config.toml
vocab_size = 2563
positions = "learned"
bias = "all"
init_std_up = 0.0352
max_seq_len = 128
Each number is 500 + 50 x the weight over its row's rms, rounded and kept within 0 to 999. Layers, rows and columns count from 0. Numbers have three digits each. The size before them is the row's rms in percent of the matrix's.

# up: layer 9 MLP up, 1024x256, rms 0.111, rows 648-674, columns 0-255
# down: layer 9 MLP down (transposed), 1024x256, rms 0.119, rows 648-674, columns 0-255
up648 102:565497431544500533416551548462514433510487424508595434556493472483535578454523464622509545508565477512496523531541463551576537474499513418519516524466434424561491478463455486502570440444528484590521491493491479593480515542548447397532407404454393546507558544557493487471523509517554461589453479524440545488460507496532514412432447536475642451449579517498455439492580508477502440451478400557488485572516526456548474460505415463385479491486505494499511404500527557485438562470582576435526404493562519579506493483453493557485523440495432384540476514475492518473519421400466505513489445445460375565457547531525426535555573505478574515527518498551513596411438517524428472540411540572502535466475553533445474481562558456514528391575513447527515494526510575596556473510522488
down648 103:404492457500476540551489515496488511530472459542511489474416461539530558528486484530489511484548449511513502578502435487505550463545484533536568532575553500535535491518583533495617447451517496547433493527550542529512495492585536464465631558535459469564445509430512489469447533572568419533505414464392493476437533549622521561510471562413541593494481556556546466613510451483443497479469509519541460401516435482534467555552501467548523442574425513423464541426445531551504383621525456538416521530487496533533429474510565567411580474417549572492458404370499479494528507463427468474444539519553493461471498483554487553482431499503614507503519531368478514429413507542513520502445508535500429550487442501557459406468526628541554484583455496453534579515454447595503554516477507
up649 099:501444476475639573481403508575606549536502505518530477457452605544444561448507437598558501414443514454471521462526447469571486449562537493483558549456463488546526481522551502419580405513480479537515473489528507428534404421526524518422527458568522519528480514528477438507529478481532485476524467502517548517400533501596533478582547526467503427429387379484512545451433453376456481534470563518496485473534542486537614504413508466513473441476576493544417428513490423479529517509472447474462387480418500500557504398554599546486542592575442465572499442433493522599476437540476451505431578470520504480417523486582543484520533473467536460469470515536561478527515458569460457563500520535619528493540433461555525491513573417460525543497514539569455602496536478595488496489457473
down649 101:465518561383518531492529574493539497405449465524518538453305486542548558506494466507514517404511464481525485551508550508590486434482552565510517538428542491470533456518468518510564405472568450394526513507590458580438457547562529548445460488354575511481544453512391530452530498525539558526458475449563454436507464523505521521509566470403538446587526433432577586579482527583552517433494511594572550508413598492476495535450517453520545570575481439479518480453612521484490523536520444511471490541535480488551506507567462486611545601451560509471484596462518555521427481442482469463539506493551506515555509494463491533544472546561484475497635555471497439498504542566481514532584460539523568553462517441554586504560509548466562515544491419482436549575456528419464526494458505
up650 101:460492459544463494458478477437528423551477470427524540519485465577480488488537433612519478403547373529458531556495520598505522574472449532438537512565423551462540527434504452558580515480579559512454575494575475512503540538512511511568674581405529493502449489478517522460461456442497498447583460499468547491478490472512545459451448531412493475591513437448540538447487561513471495502489503406493484540538527502526448515551515529397539472452484564490495405421513397479568496550576500445501518426495473525545409449453564542514455461488445468547480535572484576469471450492457414428476568506483529502445431470526493560532586524487521479577551532442525421458512486525482410456479524554455476492522549586492536457470545368475516529443593423457545400490439481443533545515651385
down650 107:446467571458568426480477491545447432404402540526491490483581490470483456512443497532455403590509428545414467476494556526453481483504484521483566474480440500497467461592499535484470626627454473539441451544459481432478476534408506483539543425458520484493501555504463478499571493519585557496497493542529473476550472481473581376520439460489494519502496489562595439574467508434524475430517552478490471523395552474474552545476575543438454477480561501505566510487472514614466555514540546474511443447476481500548529558446565587505509516505509533567427485534544504575503584514459498458547452389524509500480422514555546486548610600494582517512511545517511493448460557377516460495482554584604540558620558427617461586528494467531417612479412496435431471505502507503458445549508436
up651 095:495539502398503579582439562510561467508514426527564502532442424512477498475493445419600497426531469546480544545498459528515573553535477496568504533576446560577484345495477497620530466499415487487516546503399508555435581598436500478563494528528555504522546474389515552567478469493503457456436517440528581481489509579502473562476481499559561564415426567476445551465467498481543483503440479548523560457585515526416547538588489558473499518585480457431405458554427449458461476544522557505615477528463441492480506480465583450478443504616529565509483456479442502446500554523560321524465512470544428496508523505534427539515466435514526526515469518502558526492502498490500551436559436494539454652449580461548452493488549455534526516546544493535555490542516592493440491448485578
down651 101:501512466481514521565512451490547438461455536442515444481553515434427507524529396522550434582561527506514557479506522411502582587533512669524522519573516455497494435488482504544588507521458530505430530449462542506415541602507472591746488544513548511513554514430476433589365442499489540451528615487491477499422490501524519513545543570435458515512600477528444520554510479430439481449488494481533563520456493450508448427606538500535527503554468489437528545469492476435453501519460569519517503522425469517541415462589576480481524467512550484418579485453493470511477550572518427490493605460566447411534516517454460492443475511515501558568557417509518484488495498540453435480523492444485501515484491406406485483453522379522516497560545491479516551487554425492518475406422518
up652 100:405534522588474492539485448597528566470518473480415442430512569510540386543411528495513495474471452468555493469547365487453574526590490488426493529484546642504440475526543524474570628530423489470500471472432465538454523433507516558526480426589451487550463476528499509580592475462463560476498432525528507475487451507489475439486465514528407454519581504500454464516530527469451455510409518542429450543519480537412564414475492490560474431484553563483518529476465588443508483555524473495491451520595521609543522514519564575519470457502469554554509453483554523586483491544405500493468466606515490547559488574494469537524487533471607450447498469427510503406500405601418468426509530506471457567538549560589461406542424493533459582438473474429447491517484402452459497584539547
down652 111:593505533528403489528503499500527456527568401591464559472443537475403477481505470432450498609566476439447475529541457516515550530410505523563427498501541572545488506478498577475526465477439549435605408435586472472512462473549420463484558552584532513521485379555489463522414530525516513509476510530539516426470366542611390432545516466486542486562491490560519482466410464491451465491425477546507500561505535418439509532565517529510584494581551552420506469462478507616475483493384484599514479416545447558444491467458369481541512461471524474579499446534487578537466510527466532436494561534471488498544441489456490515419524539513501542506428481531493462557592455525586516458504549518487497437541605515395435520601467486488503507498535560449501550396438567473448523485466448
up653 094:437562364488515452447480440387506549476519498501546490532421423470455485533417599535516622487514537422497511566512508469534495552604495477528493591486577491457442549553418433428519555511433487491543455575521527511535494504530491514607444563522444468427510498537535454434551510513541573582523532460480476590493504555498480468472530487458500380536501520468546581402421536409429515443583492486435414444506378523480538483498514495515525421542435510448462442522429559511456516505557525515485531501498491501490432482526542522506418471492499493396530485524543528442491414575505481486460555483339491451562524549410477548467509457514563364565472453511578508579497527520473563526480424500486566424474494511513473570548555504442494472468593398569461436470474543501470521533572420
down653 093:427523524523436441504552561488495541459463545509500444539541522404445566553456478495535518480520496501466451499519462511530498440367442454476554585560497558524533529523594494477512510387499448467463557473508515538461479524559506538770489508543487498516488527446449446481505540422572563537561568491498508451507425499491484472485535575449419448537520467428487522545539380491506557577542507462533548481504506416651519419543471515582533482471561538490470493521595410509527526571418531490448427510471479489436494459507509608534566479432453515499425540513497511485486502533473627482405488563501461608467495559480433461487467485552505564469559456540483454471494421486499529493589548506535484479420479536506516557599467538459571491417465553551503554463597424522429566475494489
up654 106:578505418628564514495447486545473509505448532612591452498549474555478541481471487661476487482506539390562512532575535507559509511491498618500472498542422541460524538491525511597484617476525572470524498456469556596561621467511475486452570433470565565521465420425512477432433391500461520489490397526471560440487571472508568453568491558493432406417483482465437439488470549553485463481563435483373462489542518554465475440512481463572501470562516522498504496514451544522441576589557484480465520491485512526505449624557572500424490532550450494458538452466517573446506324457475530526519529555538468516524529555538395477412499532492536569494558457483463453465525473442491477507543458495495400507493488414413444481493525511532459506518497463508451524484557528561506493560509461
down654 108:424457594477567490447520463446552442432545411509494503429514474536492408513529501505506540506468525475475507508424494530458474601412449472486482476592629517538568450595453449490489446454522549483412512422524536539463542479539536474361439560491470498501503482456429464509502500526627461429434510573518434530529625400478485470511569514532524537491395516469468403547518480444470516506560522426422463410558620484560441534474510500528549457590586442472623441417551504556518538526409560441562436543536494474580510486503466494504547493473468515474557456543542450496461506466476520466463521469524416442484528591551519472515558479515486477481527543576610447497552461445540429466493428504556555507574455415460520533491508485489572498421533447412499535512403588507579515506486518
up655 104:477596468529468497599520462457402505467453568555451506507498507547469469505457380461505481528470506495569503541487439481480494459470429486572487522531489536502498596528499446448461475503446506533517445518520512454404585536485535500452576430518501457549456538468394436439522514508453486476489509572550491457478437507572577471487630511576470585529496541421470497500510443366471508537574431539465479426457428524504558492503541522486439415426596434561576587557461551582507506588456432393552475487524580474471487363557586498403491507465475493432558492496461564435478508415532543494559524485511499493536486590533490479405554581532492575496518494607547527452492595584545516496544557507411476488532477457483464431477450502519519476456477490523504606543474595482480443519643533
down655 118:493534514512608462468519578513508453472530549502525484540513508498436501512571541443542465431436508438476554450480487556594565426504488517527535492410423534456487514591522577501506459503599410518501446507435414440514596572645552497558582455526472433453559534552583529443389603423602533491417517517417494520442519459420508352503576574452568573432504538522453480553442513560429544487540590486510490457519447502377575396469490488445544464475501430461543518459518501519446465470559497456494457391529474540516517550498513446462538454567545546574527506479501480536541552461521457483440561501496496520471516525482403464521584496458492457537524542501490484516605613494541581514538473488465491542489533542513512465567435543481499616553491452516549517524579546541484502436487578
up656 097:620527508456584504533565492511461486490520435434484536432445431483544529485484490450481518393420529484497460433498540499584478449434496512492492480515498452494520472470550539480542507471431486518551511397516509579504482355537498499424564617554533553460539511492511509507565487374532512505420473488388490498498561366400548495567530478484522496425504505534495535583462531404455535547441463459378472476427527543547464482547492456560531569391554493484533432570555471580507547511636530424417483436531472468517559546428527499463529546522531526477518459410521535540495488523470524331529580562512456482456629477552521496527536465590468449626504564481491514471475557523500578475475507496471524565442473426487517529504541564522507512483549487541427518537401543536512429532443494
down656 098:515606486495408439542432417397463438543507435550446470475545561552527502539415469545488531555565511533515472486580520483521499562502511493482529492491464597452532559519451584532599565413503524564488454491516428461569415619533535520639573506456518562548530491556429434478543457579465533468494554478484485456435488512490493463399467467552445530530547466477482485456470473499496445439540465486521518434447459451558467574472458450490459541550456478504514458532595514519465472364485514515618479481585514567502571441552445356426547500496441428496569531398548535465491567453462493511426474549588529554518454475489577464427508556498464524482506532411570501439526513512572400516566418533401547510549499464438516416427554529440450445458505486482572548504488447524484464499523456
up657 105:598414475440534413499483510434541493448539554544566412512551598508524468494543574429462366487557559499403535507464493481579409555480515470504469418442575500556449548425547526478454589538406502586523472523509462514486458510527558450453438468550541570514540625543533571509532432524457580415500548469496471552536517488514436410491453487498567452464516528407530554481512478437557518488543452484570452392555557580502487533503517523460462561538593399462525536440457425454449497520544525485532443545521538463465478506451586480539568499486508446516575465577626444452468471420532503470461505518455579496446487547444481423531492502441489476422517529535503395482445479427458496573545516444608523476548506471547498501449443520567479469541477487458484516445455501432595492431429401
down657 098:490512525503493566578558442523468579514531432571568574509491484523471586546485462499489527519536466455513461490506490462525608423486477432543467442398570629416455485577534447532540482507578511482603589390506471428432425546439503477475474439532516520501443541525602473518477450548478460525485494493418521448500448428402451589477520446488467378554491506510428486464507406533628517599525489595542510385523548492548556584440487578436542462552526470561545592529482478551616464509406524547492533462471516430541402538499394489528470482456527569485450515510537423546481510462477529546471537512441440510529391485436550523556476535446507532505548448526500536514534515527515484554513536567452468392534460473551552484471480509457425545455469523470517455406433496485569439485438489
up658 100:544465493532489616576512503543504493486576473463522498528471493507492520514468492462530440535622457633447540459492539519479447496518478576464535440433514535487382417460512514442505414588500517559522485483475443508496563507471517567424450569523556464551530416468480572427515483509467453439465533523498559499557494502544468447471503496542545410600475519505478507496551512617554470587528454616523499588479530502440526541546586467605467461483540480436415546537521422547535415572534450509564480390374484480489514472476556529620532505494569486477547547525452531459404474471519489509522402492504497526471526410449491588537484479351548467465540427477449541408514478476499457426466593510634513506498563477483455422583473507516545524523514512572444552407543438502540434464488536
down658 100:504430418596506527433491503545436522417475523477510434409435450488489549577492501540491613535469559453415442523458542529549429544404479468481543525507485568427545497540460497455514554391530535514636636498495541504510467509459526472418526653520510560612462509436565496428469473485439545415533575506471431486439538599472464500463457602512443411463536479485522534500563491588469498535472517573465447525557548502479411532466420437544510514541477548506456571430519549582517550572507499491484461494517464448475425496496524462535397427407559507561561546529538510529404407465490508591489537571517470411529497594469517449490521425532570452455492543489464498528524587445552522596511538572534552537518437515526519474472521557540549500548476482512507531422505506536568536516543553
up659 106:480534428511458450473507567535492443538499488458587448439534500454481497458535454626527491400519549457568502526474528554505523538511481516512520459561442502503452475450517495467502534459501330503539542512549475460507465499593490543476548496494531458479564505517504475529506549587500545525535531567390592486453497504538456435496433514481488553523527587542481547570589510479497462488616476441582451400410537557404432434448524483548511507506465550508530495570530531565471516453519523551546470534473533476556510503405503507541662392566544486527498500443426406513402485329497473516554459456514472512474492515471432587480496497525484418545349544494493471465476419550462440541432540616443513454561537553496497540443481504501536588530523488505549490464523463520390613580533456
down659 109:557470505449475458556411492465551475478553538464564606517510573555574502464524557508502450497597510492541455538533596448481479484556451497460458541529423554460520487479460470424524587513508359511487510495535299514527483422502517446609515477460576471438504442490436484493502506533540456391497561469411412510504452465449529466542528560465540477505516492548578489429474526493537461432516412543544576435557488513364443416474523424540414521553478581586527470528536528512595591511506463526508523464558494601502466575486492424510437456511430589518549490460485443512534515486442527509421466545531523507520482540506613605414504460416491491517472526384452501397550494492492518501473476533464419460505531541450474498414535432477531508527503509459553470469483431593462505546422524
up660 100:434533445399447491537589441428538554508489453536546527387513471527469527511491467512487476472463511432553410522489434431571537488565493460560521605525503565588614470473413471535508477451515539518532486468494511535456492589458465541494503465450439550509554479468503492528573467440526547514402567418410486488408495492472560550477519472551562559513434410586403546564502554461486405541563487446519532602466368557531457518512528453532515470585440506576452418458515475534550526527537522470487512516457456537506517447657506644451587417486510546456424562478478482520488500415479464559550488522516505390445529613481490470560566479477579435567429509534489512470548499471630566504462520528464567609474473466558461427498549492557514492543506508509483500513477500543496485511526547
down660 105:548491403490450534553484473557454581512467513471545438443455501442554560529532524451542432505590463440472491454530463471563516507468476416430520590520533486405508494534433479492517513498511414567503516506470521515475460460459488408476613474418484466480483463554461543543464549485648508474486527492494462498533486530543505470488515493470527496494414439491467662453478433504460473393489488524442579472516474486443615429492558400465498499503479500475525447485467559531486528454560407459471526461402467529444470514486539486484464407561566544477467451516523483517501456495462453518410512606457565440500490427512535445461528471478678461550435456426433439534430503484445542614482399471578565482599537420530518498446449517515472445479544454490622580433511460590485571580541477
up661 102:558613494449407457492481464474498465467465526413566476522539591492479520522448592483486590472485498540543547500501560505500465457590450590562460509528497525621500454475563493451562464406496486488470398479481502495538565511619407470529489434433401516502424432430422481554578594512498512442483503418531540417429500525494433487443493572417569458455473557503595522529552490478546460482577475504522499598447444461517528591387458544522506466509526505503521557454446568520512551472526471541449417532445490546517404410582402495482479547468505586482532520449438486465476562526472428544416525512391490496461557524539576465509529467534591364443489452466463464462474501632368522531497487483539458475466602526462505543500480483482515463481556509478473483515497529549495545465505451
down661 099:556555543577459504441585534403378507534493497566494579474492380487468436458504452459506584500435571441445451453519627449442532475482544530509546520481542531366540536508581407554448516559493537402530571431508456592476477531502528456466493466487543502452496598527518415441516503588546499523402490524475376489493402480463486576453508474463524460574440531474490524469551467455463472542444384518548536600475553452537487421494501547544494511505456538406510540521576525464489406534555482515495496463543532457559494407491489548527508543522565437534568457476516478524519464561548543532523487491478492419499430490404407585500544473490568463483439530535506474379475523530530512530432554624533509601429504568510515556591517494472474494515437432439420515471506525462439514459481457
up662 095:468481596434524486531524504506602444488489482598523432529512476581461516497391459490537489529469551596485583527479473480530535397543513641489458551528507455526493543492597479501552503512438499552439577475417545492498549421537455432506477463444479474532480506453498424545487495476493546439496465606537462434453500456496445411477523408545529474405515503513527486481582463505559578507447477493514408510414456503504549411499432474450507511587567543530602507501529535507478424576532581481541490536444546494545573514444455528412466470465424532464406441496437605492564458462499517512571511432566578439528476466498565569459543510468540451405535540443521481537498503495500558436504513363439538510370512446491459448491457431455566533528486502523440547531536620519383561568474553
down662 091:548478496541494574508472472518470548481511562453513514445474531453494478512523507518455488476503536475510509509487574498480496495476524483453529473487583491470479477515502431540526499449515518488477486515507469446504493533482521568999491515516540480492459487542503493495452525513509538464454492473534476481485471452530503502436520546494472467488494537435494557516477526542481470466507525491489480509495503537503472459550478488530477460407477469470501375549482468529474519503515527529444505477426554505454514545514568514451513473542511477474536563528501496490464525488496486569519517466444574469467470522447454454492479519434486522463516439477422481501479581475442485497460533466484469468249554545571520506490498485499534508499552518487507506470438480546448491501442429
up663 101:601536462496567564468466442519411521557588516439433540458466528516489457481455530464523552459423568513532468538535527482414549436457487512527517528517459534542384499448488499462501539431508497591427525538406571482526587553512546547446471521505547478570513485536409623475449471473547553518408498515403389465576483491470508505428553519506468487496497515493460595517468513483512473579498540512484529477552551580562518485556423523504533510554515550546525511427472497587501460452464591493405502457622426516503549485559509557426555485486432380490419501480463406516503520517369509480530518578522559485402619471516454535549539507433500514412385453535517396569469458547529514557512479533514455523625446503460531571480464470485535580420481470478448546444487560499540498467560412
down663 105:454497392509483471440420513511524445487459502410530530584504479534515575477443490535507546560441402474655473424528494553440495473566451487596538550601408540564525438487563489474393506447508554557519453512437591552458518551583541498371491486553457532561526475430521479508472482517461451419423552559456420443558520513550575505532426560519533496493503434431436441529513389432554520538461460528386482529511489503446449614509468503535545533547433463482571487503534463509527433472436467476591575419541501593581517513581489491468536492493560465512554507511523496585533547516514531610484482469471479573379550515444488496511496473516565482586473481486438482474510534447499478469586435550589484555491515456544491433574519515490474515521506426523432439472426497466578518475496401
up664 098:493498463539474488484427518473506531500497566503532467494485472513456446501518483566514437425438544512534501391514439410468505657553517483520563566497579461367554504490525462467549518521593525527458533550558394580552472599445439448479481490463450571481513579509441484515615379499509573559503451579409480488449492458455508619457499543482480475368468623503472494538525542497469519455533416469506502451534476503471524509473596482525523428540592586584446506470478545518426465446520555516523438533607490368477432459585489561441554536588573447431385507477519488495482520572483515582532487551487462508448503449520420481527575429601515523527550528544520448563505497486508530523569522494528478470509453445508454544536589421488533520572466484452494511488518426473538496557499448
down664 095:530473518427430535472519556489481490458472502407533497525516461458581499559428538511457493619550482568495503471530420493556427541489537463502499538495503423571509588388494533511518566404558392496554505526499459544546444480566514402395493424399422495543509447495511445455409477503485483468447516500523535413518476556452541558542468448590482395570451502527470520488473534516481505487540381467532508536529511373505437426454524550497522456476535453504464583519438528480502496464486335610492393520468549548548533489586603450462542435482541454477509422463465408521417546536525509433513494519368436586483599504530512514437486442473432499574589514464495469525505449509578521524485576473490483506507530495484425536496525486502541490543517615488532562553502410490493526595538494
up665 101:492427531490527528473457466471467435508557356418443485520514527487492537432440524472596565504458452540507457513514487446502541453546524492511488537481489484567579465433567463567469497532374438460453509509465524545464476588555504551496459496491447645502574487502530409562491481447498531545483492535429513522553513462551466452478498528558433469554471605535471520448602603643463565498523506568468539526396444550495525451519437483488396378518542520495565521535482567454491430579545421490516492354432604476498541453549485482499573436485576494548455536506518519514456447444472480393502567475548504517515431497437583514452543472456535526539506551437625591525489522440534558503564469470521608531494539479485460478442545532447465573434583469487493460493423534479501467588471488
down665 105:390530509510511519514494436506484458472613414558553486448387512484455594490495522450527537560515544549524472509447400461385448545573499512552519514527584580494379504423545559520529511553497486432482486474467503496554551482557525538673495522496454480419507531575470469450565542540498470506489441528509460428555502529581477449477498541618468521533459529496470547395536506522495446538461490522511485472556468431433599428540613492464507576517493503471517488500564426426450498449505419516505506519479465471552448534470495495592523440508502615508492535446489485457577534509533471526503613523512463438512524498523563500661541439479500468542447440478426487516456531477538524583482447513412467557584487501559532474409411419501485569564419522529563418485532589550592454544533522
up666 097:458430462566528514479488509483421484496493560445528481543489546591573504457525572495537562428434538628435455318531571449584476544610529415496593537519509512568557554494502454563470534547475444462483530538489465459423449555565464481542464508525546507490537448615411536489524527475461452476548508492502509460517483462451447417529445600420480442549556414537524529410485528584481531523452463603470549566464622517456474469525627569534509488495518557479409521375542570505541403466506486505546442550566523432541517523507529483438469404408535523552445526537534551485530570448493579504481421520527493542483534474420509504526533488499524421540578534490462458420482490473437491551555481444419504450542480455533517563445449451488442529436454478501461523548429464517486456522432507
down666 098:533460507443499537509432502512518585508536467483463438522601506529469528472481453501422555533534496595519507529574464525582533547436477452509503535512501463479590531555532545468472562526604506478519481625486453497468517555573509463509506533460461617451494623514547566514505436469415494426468540514590558555482470449556529467474450599465542548540525581511492575545437494452476458549393413461462560415605414594573477477432471556483545514522488525491553463488483591513476475537515499493531480519523454551466505474408538513476454505506377533557536602539521459556429498519540459435452515477490582418538633441528510510570411489465521454485585499509481430537539549512529485434495568425532573510481621486429509404499439407549426507449497475517587616467500510482511533496466412
up667 103:389571406539519551625505444562444501415525508548447465485516470597397506481505349454532451458452538569572505591475477472483500455410539441566394519408499537510526405467466516485510550409521469528595499532505555557442480478507511470501520419493509455528479513589404499476493486473503522478574471469484477504472516562557478549452454572500472478488465493541535550567464492531570491401513519436521447466444506502477534529538484521483506508546462498489572541584495526456481496519582498545529520417538490541571430408472480554455502492490524539527512475463545425402472501528589399420548536514522437572608452480493493518488475443562618495486524541504457552483565557514475413548551509618488573487440533389439418473427501516450480400496447555442591492547533494584542496422534443
down667 105:471531568552489552466514438388563454564523516573483512540542489525493457458390381529511460544522461517517460558465543409438545512453530501490473470485575537535494524448409430528519538515562550470575531517580563498510429492520446516569484591470531520488479426483619497566539531466489512489560396510503472469522420534480485553537591456427498524520434462543413449421500508627519499488588594473564567517518541484615502462512553455477496550494480558553545501552520531527503523547565438590501496508485515439536571553551454483442448576543501554544478490519553465528549509471517401506517609460458446492592557339531563507518533418507550498586523510442505501515541531649470533463501393552505567600565526544561512394522578453519531567580501484555473460503479485486461546521483504
up668 106:447468450498578559574527467530449600531482421435490472491607518448473482549432589483543452509474397440526392586564545480598477535536501474559364464454509506491482437479508531436502553504520477470536530497469560469414518386576544540525456594502571547538516525515493507408491478580556553445485479563465569584442451464496522491530527495552515422507561499473496512451464424526468457571516437476439469485512574443505530450574508508529475433518448490493421484502433400518476493581533511471597409512502495538491619537472505514521424514545455402594478497474460416441462524429535380553545502459479430576516461487441500518571547556597602434457442503467500572447521477497521492553531597435517446512550527414492481496481470576443551562474538470432441481481484517563475495483555410
down668 110:510469561528424542589533508576544500522394503463468474544539407517469453534437541574536432452553507529537627478405490429559469435520399499533587516542430441504580397568470480532514496517404586391565560461507574602547538503536385535387550517464502592587543486513453447559553440438494540517558491460501504515479488507579479483526535522454515467531480393479515505492473512493466541533439401509602528522564526448573534522566429454507467461458488533458603477517501496495461508474626436591523523531485519582532535504492552493495484400464593591432532452511504534466538479417450488428483601484478437538576532479520446528491574420460474526537441551410496465555513529492503568496551448575504448485472486474508559489529519483520504541501474486444615511490557510526425479492427509
up669 097:542427488608519562499467457522517564531496565471477449505481492548552523411489469494407519623432555502438500547482479497448421474534493504532497452550539451483557536444371493495498508463590532544473544537552547497518532614584596441527420533507422525463388424482507519541496518461509539458521496470480570537442487434492588487513470453474494482523470366457508495466526526406456503537556475457531553474480446422522555490522412472456511489446522379502421423457414589487541530509557488530417488568500508509565482537516518480585490412549446434543627440605483524501363450459531493471503583510443523560508541442427462557608481418482494525501522413519610466401524530547448534452500494488486470439511464518583482543484519531461505545485518523617463545476527512559512466506494615
down669 098:507508470494537531482431502488451511560411455570397491594466446531462569468453561536492486470541597496490520426434473538548549550419541497474417539569562480475451413554476424540570442472520474537458450459496467463529483468499488502484471511550476546584497443509476467500470464451508513412420416490514567522527522541408449471507570461458460627544523499481478582556517422519592485567382561520513500508515514499543503501506569456573491440509597536542441405460546526519589407493445510447525523503515495463509493560425581576506454469387515550545496421385476542430495436500573606494531492462475445439552468499512477502472508512524354448590519607466496494434498414569497526531550445519592437556579526468536507473520544501623511477528456502445488534472490549547514636487443529
up670 104:596574487498488521441472454476491471492434534511483447462501528462441563415512470503504583504555521511554502556556508465503463526550467645506397462476574450490468548470521499545611467553529432446521440482488493582559448504469525410468563437489388500539634484482456554507470460429524491493482508546451508490331459464565512481513537617458588460496522488478466426556410520589444472445391522499498415541521569581596476489512539496524503465547537468518580482517486512541448537473497404459529538470491454527481484550550590435453603506401428520452554469474410517590567422428616488487498541488445506542482518438421458530524499450482409486499573524418425495460472538520459572460495482515493462447533521499495499535509425495469536542507472463451534477493552601464497423377474532
down670 102:552548518557490466515494423517439377564503590467459564564560478541580544463578531645521491548576444525422443481607522488591492460449536503543477544484434466527459408499495568589530448486555467506414478489593549475535466484456407570386488467545480540537481582516512497488525523494530527485471492556525518447500516543508473508460508473539502502492462541413420505525466489525468440541513442491468497403572561557493454431480519638429563440470627574553507545426447476480493504369518507500521499504574494558570561487479501522492513479502516518459552451448532574563591576478503577574485499522531433574503494508483531594582451514446520479537509556448491455515484527515556507486590562628493498503475593503466474517552581515509454469541486495362525494550486584484543504591508401
up671 098:493394453443541564571498449449516484512519449504530594504462538448514490412565511486554537529456426506504529448537466553484490483474445412446568499591543473497523471468509504493546537566576401524482550478404507408476492570549544536418596495470467466404547523504517533444439529446452570436517573601449561558480470512429445519550604513494532499397424501472546537474569475472545493458483527564483541498472457558558476476483534559405496544496387505500517522436441484563461449578528529399571590590497564496449445511460532500437531591486500508463493470472368518603519550572514539492482404493573512549518490534453486544555546497486479618418510499542532567560575524416480529585483576571500538407506487460475507432510480531411445561534433484463511528607471469516533578510458451
down671 104:404556599492581500601496529547599389445466432456523491484482485510416488521550436473551497567496421451489495464554531559494580465537461469492493477469535487542484492483443589489575427549509590465493540523495493469565535551506549449275558482515458467530488461432491445403440503471511521434453555381507482493546502526485541510537529525576534411538434507574453512521439470443430473477556502555489541419515549554555450422504471554522449517443504463529528517500450455476581554518430376439402560609507473403541507551553489413517530459486454520505475566516478496528519491458440588538476531514573505518501515488522543436483401530538535539479543602495508401487532472506560544575526576499468488513470519490444553601587436533493453503567450496532503416445477443573498497495577487
up672 094:467469495570503517473556495501599411453568467537485461501537529530489411496425500472496469508566413518457553524568521510524547532593554485478517547512507496421493486593479537505451574572528512465501505530493560551564532466511495479519467591464548549460537524506453564512494470514499444546387493542553496505506518492428591499465461570608539496525462386474504466405521556472629445510496509498400435485632476457574535515470556602515467600441607590508477539521503502408530442471539456452490480421542491424517466472577595487590465447493481500500492540522484515460457535459516614484507523510438549519543588448439417514554546501532459468499416463483504525521410574350502460461467412461531465485656492460556584509502525521584566587504561568523493448442502508492510454571484504
down672 099:597542438486604473433533415570484487515515454467425412585514538514515557472492586435443479527505540507443473476590571492482479494525382461539477448505412490544443545482484467467542548491364528447514489480464467521456579451538532422750444475488503490462548534495508522447582609456442605514537544604468510393509534572450507548514471443454523433478490439499554515555482461490473528523534551505477489596602507463488512576563478586523521515524484533591532446440521496472567472507468481519433466521415497434492445500534510497447473455487438498502457427508499522430466428527413485436495483581474458472483550504570509559515420538481500499495551560505510489480519590470482479563432478496405492460606510455459453433440479424500433508577482548506510512488499432601469543473458459
up673 091:627644482535473489505468452524483479513537525475445512499577512520490521533472483529483424494532478551479511533528451561514522491512528543532515505568512482456437422534454463511642486396459483494558500475547458544509520559517502612488496604365528547439567494531528598401499463372671496441548573487524490550525470445530498575456505424499480407461557551414573513464440467521504501413570561470521446541410462485488449509561514533564453488462555569475535453546476423423501553418503466465496498534438563497530501439522432457539451431523441542557525547495490446493470584507488559437482513533471609537487546486405506567508525478488546585448482517452509502479524559509460506466450501464497466502457554473476541573537460398464452516475458487451448417460523538602589585390486429
down673 092:610439633537426503520518490595492528521524568577482452487554442512513453492556518459476476474529516476518550444528600549558541472462529506499528488508483528547454439477570457536497471485511413473543528459472453527467571403545471426643512542535526544517542464462433492497510500511425548454527538495463509538520500458430577439484540451592586532509532539432449537516520626461477561430511453451513505467549554545556444527575497527500540510549518565480479490515576502524502467535476512520493421611521481549534402427525434467541501530600500532499525520487458497543477455437435418547470438549626449430479479499551422535468457481409460517565453523503486514558391458430491481434510537521579675477468576568526491475491478500521481603496376448436373451439494467592478550562491498
up674 095:422507540530486536582501503454509529539528432634458491648440512409554451463486577544474408457618478480423528533490519559521582491460576436510487486492505507522533511540502447446429527433507523493445523514518559475462483490551584563508427451468568437388599533521480537469453433524495497477423554507481556452537501497476376604554469462466487557554435436559532548451447487533471524453509494522481459581465507506548556549556538475415388453453486564490502478494505509505454499538545490670547547406458535468554456453564568503549487439508533551547488553466574492449541463489541499395572451509462476416523462510561495426546473571465461485508427499455424518551503419524511438461531588500443460568465472485458517479538488495600429542592414501451490487441410527488490492402525523
down674 089:479391492522529531488571554556573590454493474421510469531547463439478540481490547473593523500465476523538501590571533502434518474562498450430508514437533503449515564497596610482526570521487560433513490467553561556587514415508510480666498533440512512570408414499526538540567555445499533532501548473501492522553567451563563481519495635469496490596434531566455542483446511517461449547461378561536527472528526521500389520469573573488575539490408456543517468515495445420510542438482481356510481512604575562598428445573484557404536565585486513476444509500509454536423507486495476547471412539494598476591509483467542521474436567411514523494486452496539582489544459535596540531492503502466496476411549590576534572453474509529495492497516482495465486512534538469515486518468496